Weights of a small transformer language model: no biases in attention or MLP.
Each number is 128 + 24 x the weight over its row's rms, rounded and kept within 0 to 255. Layers, rows and columns count from 0. Numbers have three digits each. The size before them is the row's rms in percent of the matrix's.

# layer 7 attention query, 96x96, rms 0.155, rows 25-31,56-63,88-94, columns 0-95
114:156127163119100151162122133154130134145181141121134118157106113128127115155166099108128143104170099141139154144102132120118130110120103124098114147146167122094091122153125096097166121109114132155125139154148092161134157133125125068086127213143071151134116153126125122136134129128102098121
097:199088151138150129123101087120134137090128160115111162184135104103109147139169123125145162115130106133104128127170096113130128097114123109145104130120124122119137130124170133169079156137114146120091129088171117121114097142127100164168126121110127156104148099126094146100116149118100101155
099:120180102157164139125144172096080063092172138117147112120105115136082150147136102122123142122157120137129104126115196144125111123134136139144142124114136128189166115122124101140140140091158130117145115099125153155112112106101134105123104123137107073103115099112138139120109150148153135104
098:139129117140096105165132112138163134132167113105132103153124132117139114082128122118128157122127154083142194139123116124130194112129170123120090103110103145104112117128118142139113146144101077107124126108140145118140113121109084140111105149089151136142138136096195109175082154105121097126
099:097071061125122124106117164165109104141128153114143089135087109139145088146167170107157112158137094138100144138145152111144130155136149174105147110114116103113133149129123138139107093149128137114113104172176149129143116158136099144144150096119180127108120145146128110138130132119172123152
090:139125120140117154143082148116142147126152159164116141129104119143177140141113136134108093174147138143133103129168089165140175162126132088104124156076113144143142148160157171103126137103140145134113106125116125116144112124064111125091110156152127107137101138105116131194099135131087134111
103:117156108108161138157122129094139136068141152125118129105089112095118199124153144155082123130140155138134162127150103108155113114137128128156092113111129142084159133133119123147126127118152160063115095133151131102133127139110116123091125130135166098113122131155143099058123145129139117173
089:089141136088102147108146098130151116151104158109120143120133160104127086127172073125126124152193098122180108131116127139114145133114106125119097142151093099119112149141086155117117090090141126113095128130134133086131108110132094114160101103132094131123115135083115141087170115150142135101
110:136136112160114117106170112074166101090110118121159131148144140157140128103109088135135103133073146101124178151118141112129090121124143098133102141139125157108156119103089094127145110092146138100128149122114114149141102106119183158120114151152102151125097136140093119142128075133119186124
111:117141086137127161131193137150137137117107139113119136107105130117130115146166106128131135107128088113166133102141162097143076141122140111161129085132151173146148127114056141120126131129111148125119136147175142186110152149143125139146156160112134047123129130135121138104136116137140103099
095:119153130186097150132132100123140140125093144099116146155147113131093071101123149118112167122078127141143122156126067134149126153151134099137097189124056096105118114140129106140145143128146091132130118141143176116148151123137110144143162134135164107112153119096121142095119112141111121134
090:125106129112117139083130086112105144116172146114137158113120140089155118159160156140101123168126123152121132138157129131165116148103148129081131081123134125136147174135114135080174146147133169087091122113098124128081135149128145136142126125063125144130147146101137079108135117130126103174
087:153121126173144113065157140150110147142094155145074171160144098147147085124091142123149139135136113144118124125130098127118124107101138138163098134160144103167117162097103130108135129143091074106196127117128127126142158166145161131156139132127157137123155125156138111152123119100094121120
111:098127098143116111145093116148146110096123116147094130149133091087135133150153120161103147121149123127107122131107134112132152112128117120145114140133130153174137164168126144057075158166126128113117129128175112068108160148117107100093138119127139143123152091148100104125128132182162157157
100:126134114150096119111121074145099112144148168109123135122079102095136059136123131097135112121099165159103131123116108134112110161088124148141108131092111123171120106151147117145136069082112150143140137121096156164106145169137124102135108120168159126137126103140128124177139115116088119126
108:127151096133096138089102148099126140127154150083127097144145141139161150112164164118165126115142112145132159089150148121135093119147183150138097181169148124138141175112128097153121115144126128127123131159119138103182142134094120098139182137128133097126115136129124115074099129110099146157
100:103153095141098099133128145135099151109106114149113135111101151162140183100094134128103108166118143093148137141172102108142165174117139120110151123130131146135111111102181125138087129158120066119099098124124120098087092153128081136142110116136151165117101113138114125102133121125148100089
112:134078088136100111140136096150089095182073144140146128108156146131107130110169160132162135141124119135111103121123117090131138130139162077094089174108158129146142136145111129144109117128141123160148120148119119128116137127146128084116120195143154145146147102142148142163125147135167091100
120:112076125139112113096104098166091137144120126146115140170125093119121120120149140108131135117156129161082168125130145117076063122110137122095110082156101150108161127125110166146121141117166121131142136161127115122135102131123115180140082127154096169142130110158166112120100127148122092138
117:110103115150121110112127121148117138074087134122088116129106102129089110138124114123125166122127130092164098114135149151109148109113134141100129141131153147143107135114138202167127158125092128112159129078121155083112109100082137193128161118141154106142139133138081134155132155151100143123
101:129153158116143147117174149155110075101159115112150183113140104116157117126121144136130159150128081097134152079148132107143131115169167117177188095133099120103157141108095147131120106158086119146103153129112082135107089151140096120136114106124116128139113133151122160146125137131145124130
118:151122165187153141122129139077160102100131135129132142135133101148138174134114166094156116118133133145091118092105120147156106157146123101116131141122132178128122133110102146148108117106121095127107134141148133135118121144129083048133132109111144102119088114092111101126152167170179141129
# layer 7 attention key, 32x96, rms 0.137, rows 24-30, columns 0-95
103:151117174149134136115127132158139144142113137170120102124153118138150101108115170145126127105103138141114123146122091152100081163119109103107082116107117119116142113108136108145145145150114140134135084176097116099145109148159119137131087129154073152151180149158164137133135125178098074110
101:106104094122154123136163117135129122130099152115160137074116120108113166193110137118172101097139098166128133113154104132111129151113156141140129155112133084117121133133135137114119113075078167119169163162147136119124104144156143143123112081122121118149132160144134111163160092093116109165
098:092116140138161116134122131134099158121149160093122112147130147124125155114114105118076113123114095153113109149096129126139117141162057144166157128125109100121142144149090112097097137121165147104158133162129156104165148122093136128159123174098169140143141116138136109113137127075069120103
101:146105151091156100113097106115149189088131116115120106127157127149163112133160097079139172144117122121184129145154143090112135115101154150131095128113145172098085134128127092113122161107119131186130124147114128148120116115148126111150141141093133118115136145119143105119084136103120069112
099:111126149150108135105139163131130108126145133146120138144115138146081140117165141113166114108132101124086085146110122098120123149150128175158169135084115131096118104097140115132132097123132181092098149139126096164165143157111130157137134157103104155186125139101085136128177093120152153120
091:123170130117136107117117109118172157091112135116112131114134186133154096124139137159080154142136155105117123099133134144133127083104094184104134144126112155141146142186131169113138131116109137119098147109113157138121135085133092134106071110096141106106108102123135107187111127150150112100
108:134161127114128110131146133124116102139122192091118122136137150135129104130110154118121140090119128149119163126114116161106127122160157155104190112153138081113138066110161098108083131177142148080131138134126136118129119096142133165155144155134111176145124140145104165167153122086139148119